From a checkpoint of a small transformer trained on Wikipedia.
Size: 4 heads of 64 (1 for keys and values), 9.18M parameters.
Training: a variant of Adam for these matrices, 5770 steps.
Each number is 50 + 12 x the weight over its row's rms, rounded and kept within 0 to 99. Layers, rows and columns count from 0. The size before them is the row's rms in percent of the matrix's.

# layer 5 MLP up, 1024x256, rms 0.0783, rows 293-305, columns 0-127
119:52 47 44 54 53 57 44 31 44 43 47 51 56 46 39 53 35 36 55 60 33 46 68 43 31 64 52 46 43 54 45 50 42 36 72 38 55 47 41 57 46 55 56 62 57 41 35 66 44 40 48 39 58 48 63 33 57 42 48 44 37 58 89 42 70 53 43 51 61 64 49 28 33 61 42 59 47 25 50 44 46 30 45 76 50 50 42 51 49 45 19 52 39 83 34 46 51 48 58 48 40 57 45 45 47 60 54 75 54 53 50 56 59 45 54 53 47 62 59 28 48 45 55 55 49 55 35 37
114:60 46 56 56 56 25 49 52 57 44 65 35 35 45 63 64 29 37 58 51 71 38 39 61 47 37 39 69 47 53 63 56 44 38 42 47 57 51 69 58 65 67 50 50 37 33 53 53 37 65 67 34 64 52 45 79 48 39 61 47 56 64 53 49 27 49 58 68 62 60 59 51 49 73 37 50 48 47 57 30 61 50 67 51 67 53 40 35 59 28 48 42 49 58 62 56 57 39 38 50 27 71 55 35 47 38 49 54 34 58 57 70 43 64 35 37 43 46 65 62 43 46 31 45 35 44 36 35
116:53 50 45 69 46 53 41 45 42 56 38 65 54 32 72 59 55 64 46 50 16 69 65 50 63 43 60 54 70 62 46 36 27 60 52 51 70 45 56 63 48 50 43 45 42 39 28 44 40 52 44 57 56 55 19 32 40 56 60 51 42 60 34 52 69 70 55 26 45 72 54 47 44 47 28 39 64 44 51 45 46 49 34 58 72 43 46 48 46 56 43 26 54 49 44 39 53 61 47 33 42 45 58 26 41 54 42 79 67 50 58 56 41 50 74 51 60 46 35 46 41 43 38 53 56 52 46 51
096:40 60 35 40 47 39 53 63 52 45 61 29 45 51 50 52 47 48 56 31 43 36 49 50 40 42 70 67 51 34 44 59 53 45 47 43 47 59 46 68 30 60 43 55 52 53 44 66 70 31 29 41 82 67 50 58 38 53 48 70 33 51 83 63 56 57 58 51 49 59 46 46 48 49 36 54 58 50 47 55 36 50 42 38 60 40 52 48 50 65 61 49 67 63 55 55 70 41 46 46 67 49 29 43 52 49 57 61 43 72 57 76 45 73 58 50 69 40 48 53 41 51 54 17 33 34 55 63
113:50 51 38 64 49 46 53 37 39 73 45 39 63 48 41 41 55 54 47 50 67 39 66 43 72 46 44 56 36 52 36 28 58 47 37 71 35 42 37 54 57 48 79 39 64 45 54 49 32 35 57 48 49 54 49 63 43 47 52 53 60 63 45 51 15 61 58 54 61 43 64 61 33 67 48 41 37 59 94 51 47 40 72 41 48 49 46 40 48 59 63 64 61 49 45 27 58 56 51 61 56 57 37 50 54 57 82 47 44 76 49 43 54 58 56 64 56 50 50 56 44 53 05 53 50 50 43 27
111:54 68 45 48 38 39 53 45 66 39 46 42 72 42 54 56 35 73 60 39 40 57 52 51 58 78 72 59 44 69 42 44 43 68 35 49 55 61 66 54 64 71 58 52 48 30 25 21 31 49 32 31 58 54 36 76 37 62 49 53 33 60 39 65 38 54 70 48 48 69 55 32 34 35 40 77 63 59 45 35 38 43 44 50 50 40 50 42 34 51 36 43 71 65 49 39 33 58 47 38 50 74 50 48 68 49 68 53 54 44 46 60 44 43 63 55 40 38 49 46 47 53 60 78 45 53 47 40
106:62 65 36 64 40 40 52 30 40 44 47 42 42 63 45 58 72 65 65 67 42 47 64 40 64 67 37 62 38 50 50 35 55 65 46 25 54 58 37 58 44 44 68 69 41 45 45 34 46 42 60 29 47 56 58 35 57 30 54 53 48 51 69 63 48 59 59 46 72 51 45 37 29 58 13 62 69 35 61 52 29 26 49 57 48 50 40 31 70 53 42 38 47 76 44 58 48 66 50 60 59 61 47 56 56 59 71 42 47 53 63 47 48 41 52 43 69 62 65 50 71 49 49 38 62 61 29 62
108:43 61 62 78 51 08 67 49 52 44 55 49 37 61 56 52 35 41 50 55 53 49 37 53 23 46 58 44 66 52 48 52 51 41 46 55 38 76 48 52 51 47 32 48 39 39 50 61 34 51 44 51 97 60 47 52 66 35 56 43 57 47 42 54 43 54 63 52 57 64 50 44 31 84 58 42 49 45 71 31 41 40 73 60 70 55 48 61 61 27 49 38 52 46 57 39 49 65 38 47 42 63 47 61 44 39 58 63 41 62 52 58 56 54 45 37 67 47 49 48 48 60 67 65 39 31 53 51
097:73 25 43 34 46 25 57 49 40 51 37 43 63 59 67 44 49 36 44 44 48 30 58 61 38 50 67 33 63 43 53 29 34 38 40 22 35 55 55 61 45 67 48 48 65 57 42 51 45 29 51 39 71 59 65 55 39 49 60 50 61 62 56 59 65 57 48 59 60 55 54 50 55 44 40 44 45 33 49 52 35 53 46 61 54 50 47 45 55 52 68 56 64 39 48 61 48 55 46 46 66 70 47 56 51 58 45 66 61 69 38 57 49 50 45 27 56 48 32 58 52 39 29 43 67 55 48 52
087:56 46 29 48 19 40 40 44 56 56 71 60 75 53 37 59 40 49 49 47 32 34 51 45 41 49 49 51 75 41 27 46 38 50 43 64 59 60 44 60 26 41 51 41 51 50 59 36 46 49 63 45 67 36 48 48 44 55 62 61 43 76 31 76 45 60 52 62 55 69 99 53 48 55 49 58 46 42 52 40 60 33 72 70 52 25 51 54 50 34 56 45 31 43 42 32 38 58 56 44 42 50 50 52 72 55 53 67 48 66 62 55 53 42 51 56 44 43 31 21 32 73 34 48 45 42 49 39
105:47 44 53 47 45 25 58 41 57 45 43 34 60 61 53 46 47 41 48 65 53 34 39 40 45 66 38 25 31 45 51 61 27 56 55 36 60 64 68 39 37 66 52 39 58 37 46 47 50 44 49 22 82 58 38 58 46 51 60 59 61 77 72 40 34 46 56 50 76 54 47 39 52 58 47 25 51 54 57 51 39 45 41 62 71 55 35 48 58 54 37 42 50 51 61 24 51 69 43 61 42 48 57 37 48 59 59 64 73 57 60 53 36 55 58 38 31 40 42 62 61 48 21 42 41 61 45 31
097:72 54 54 61 32 46 71 43 37 56 47 65 37 59 36 71 34 42 58 58 38 44 53 71 48 42 40 58 45 56 45 45 54 36 56 39 59 53 35 53 51 36 64 66 49 34 55 43 66 18 32 27 65 49 51 61 57 16 59 41 52 57 57 46 60 52 47 26 67 66 52 39 38 75 41 62 56 50 52 50 48 45 47 50 58 56 27 49 58 44 38 72 45 52 49 50 61 73 57 46 70 54 35 52 67 52 52 52 59 30 64 64 58 38 57 53 71 54 58 32 54 67 37 45 48 69 48 44
090:39 41 40 43 53 39 57 43 51 60 47 29 60 46 48 58 61 79 58 51 40 65 52 46 56 57 49 45 37 47 41 42 45 33 18 66 64 85 31 65 49 41 47 89 34 52 45 30 47 35 51 40 51 41 46 55 38 69 53 53 69 65 62 48 43 56 61 52 20 69 77 47 43 39 14 52 65 57 57 46 35 51 47 65 61 37 57 56 72 52 36 50 45 56 74 52 53 62 48 32 35 56 50 50 39 60 62 40 56 45 59 55 23 56 65 34 59 54 61 49 31 55 58 28 57 55 42 55
# layer 5 MLP down (transposed), 1024x256, rms 0.0713, rows 293-305, columns 0-127
115:39 37 58 57 42 42 33 61 38 64 44 59 49 76 36 43 56 44 42 49 63 53 40 45 51 50 56 42 34 28 70 48 38 31 58 60 59 57 31 20 65 64 56 31 54 55 39 63 64 47 36 52 49 54 45 36 64 67 45 51 35 48 49 56 63 42 37 56 54 30 47 55 46 55 70 48 41 32 49 58 46 64 22 53 37 60 61 66 53 52 65 61 58 34 45 43 57 44 46 51 35 35 64 65 45 56 37 37 48 38 64 44 23 55 58 46 54 48 47 86 46 39 59 57 50 57 59 47
112:51 63 57 47 33 55 55 61 52 45 43 50 47 49 33 67 36 55 64 53 38 63 41 56 51 46 40 45 61 47 45 61 51 75 53 57 30 38 50 59 64 25 61 56 58 33 50 56 26 63 58 56 50 35 42 37 44 49 45 25 47 54 59 66 67 33 62 65 58 57 45 46 33 64 51 51 48 46 40 71 45 45 67 47 33 39 51 51 56 66 47 50 48 55 54 44 33 41 47 45 54 46 45 68 60 39 66 51 56 56 32 65 58 47 51 64 39 43 63 64 29 51 54 52 52 53 54 49
107:46 49 50 75 47 47 31 64 59 47 61 56 59 71 55 51 31 51 71 73 32 47 74 52 43 64 55 66 54 59 41 64 44 59 58 71 49 40 46 45 66 50 56 53 58 51 49 60 60 52 62 30 57 42 44 48 83 51 51 28 50 58 36 54 63 59 44 53 50 49 35 67 67 39 69 51 52 35 64 72 43 31 47 40 42 52 53 55 35 66 36 51 38 55 49 46 61 62 44 43 34 24 30 77 69 51 42 46 71 47 62 39 49 70 69 65 50 59 59 56 63 50 57 56 51 53 61 45
099:58 73 44 61 66 43 63 71 39 46 51 78 53 49 42 47 60 61 43 74 87 38 29 41 48 45 56 44 54 38 52 44 48 23 40 57 37 44 44 35 53 37 51 48 42 36 43 44 43 45 71 63 61 42 37 44 51 53 36 33 45 21 60 63 64 57 43 56 56 55 52 33 46 53 41 43 41 62 47 57 48 47 57 55 46 75 26 78 46 70 40 59 41 53 58 53 35 53 56 65 54 67 61 66 29 31 52 49 60 51 48 68 46 31 30 76 41 41 43 50 74 47 52 59 75 44 55 62
110:52 41 55 56 56 74 34 67 59 59 44 43 72 62 53 26 41 54 49 46 35 54 45 33 63 60 54 53 73 48 38 25 52 51 29 48 41 44 42 42 71 69 46 59 41 66 65 56 56 35 43 34 48 46 55 46 45 54 52 64 46 60 52 32 60 71 47 53 59 73 49 58 32 33 49 66 49 58 48 33 33 15 52 52 39 48 44 49 57 44 37 46 75 54 31 53 53 43 42 41 58 28 45 51 34 29 55 84 61 70 30 56 51 62 54 44 43 29 67 80 40 41 56 59 49 32 71 55
107:43 46 39 55 57 41 51 56 36 53 62 51 50 33 38 36 43 43 56 70 59 46 52 32 59 48 71 47 52 62 34 70 64 48 23 53 41 57 42 36 55 45 55 54 30 42 30 50 66 45 58 40 32 39 50 52 52 32 38 39 34 28 59 52 44 57 47 36 52 42 57 24 32 42 60 62 50 64 34 53 52 69 56 45 50 36 48 46 65 49 45 45 65 61 47 36 30 40 46 58 52 43 41 62 49 52 54 42 49 53 60 20 46 37 44 72 47 50 54 62 68 31 63 59 41 31 33 45
106:63 51 36 45 41 42 31 37 35 54 54 46 16 69 64 39 60 58 51 52 56 45 61 58 42 48 31 49 43 26 65 59 48 53 53 49 58 57 30 61 54 64 45 55 46 55 64 50 71 44 45 58 49 80 34 55 63 49 48 51 43 42 52 60 48 54 83 44 63 49 46 46 68 74 44 53 50 40 56 47 52 54 46 61 44 72 59 41 52 69 33 29 55 66 44 65 52 43 49 40 66 50 44 36 27 41 55 46 47 43 46 46 67 43 43 61 57 82 48 64 41 46 48 36 54 72 62 43
109:46 51 47 53 64 48 54 55 51 46 47 71 61 72 53 22 39 89 52 38 57 53 41 49 57 58 48 54 54 55 44 54 38 50 71 54 25 55 47 53 43 66 44 46 60 40 48 45 56 48 40 60 67 60 66 47 37 44 45 50 43 68 27 46 54 35 49 48 30 42 40 32 31 52 71 44 59 60 68 45 71 44 48 39 44 33 23 40 40 66 43 45 42 47 45 57 40 62 47 63 29 54 57 81 15 60 65 52 52 50 74 50 64 54 44 59 43 40 78 43 52 68 46 58 32 39 45 21
096:47 37 51 41 50 54 39 54 46 55 60 54 57 31 62 58 57 40 53 42 47 63 52 57 42 25 66 59 36 57 24 54 46 50 58 60 32 64 45 45 45 43 64 37 46 57 58 51 51 54 53 39 90 28 51 52 49 52 53 56 41 40 50 38 42 53 67 29 49 65 32 43 61 47 38 49 78 43 31 29 36 48 36 57 36 64 34 50 34 44 33 62 41 35 43 37 74 55 50 44 65 51 64 59 77 25 48 36 33 36 69 47 67 38 42 55 65 44 48 55 39 47 72 66 36 43 33 39
090:31 59 46 47 53 72 54 63 48 14 59 21 38 34 57 53 50 43 59 48 48 64 58 46 65 53 56 57 41 66 66 32 42 50 56 58 65 34 53 58 62 60 41 73 59 52 26 58 39 50 52 50 56 75 49 61 54 57 65 36 50 41 48 37 55 32 51 49 60 31 43 47 56 49 36 38 46 55 52 86 45 61 17 52 52 51 66 53 55 45 33 66 55 63 57 59 61 50 51 41 34 58 50 37 46 45 60 48 58 42 42 56 32 45 55 44 59 60 39 58 51 48 51 44 63 64 49 31
105:46 54 51 56 50 38 56 56 45 45 58 39 43 40 62 66 50 56 34 39 53 25 37 71 54 52 58 62 48 40 66 33 57 44 55 70 30 43 43 22 46 28 55 52 36 51 35 54 38 62 34 56 26 61 78 37 57 47 50 35 40 32 45 44 74 47 68 51 50 53 47 41 53 48 29 44 54 58 58 54 51 61 37 62 63 52 35 41 40 56 57 49 53 45 48 33 36 60 51 32 55 45 48 68 14 60 41 74 49 45 58 64 29 54 57 43 52 42 47 52 52 21 46 56 70 55 46 52
098:45 45 58 42 28 57 58 51 69 54 28 55 63 67 48 29 55 60 47 29 50 72 56 34 39 40 48 39 47 37 46 21 43 62 48 51 40 47 72 48 57 30 49 42 49 48 58 57 60 42 52 46 56 73 41 41 45 40 52 49 43 40 44 56 58 40 43 40 70 37 63 51 50 38 31 50 51 39 69 50 45 55 45 36 41 64 37 52 59 76 50 44 57 53 64 53 51 42 37 62 57 37 50 61 28 35 49 41 55 48 48 69 75 47 62 35 34 62 63 56 49 33 53 41 62 65 61 43
089:53 52 44 49 56 53 50 63 48 39 53 64 35 29 63 63 49 55 46 50 54 58 49 40 56 51 44 68 41 47 63 70 39 61 43 43 45 55 59 43 36 45 70 24 54 57 76 50 65 55 44 46 61 48 43 74 50 63 52 56 47 60 77 66 55 53 44 49 49 40 50 38 66 45 47 52 33 44 38 33 47 62 68 43 62 43 61 48 59 24 59 36 52 37 50 47 57 47 48 52 48 50 66 44 51 73 42 34 37 70 36 45 48 29 53 48 59 40 49 47 68 50 47 49 61 44 39 65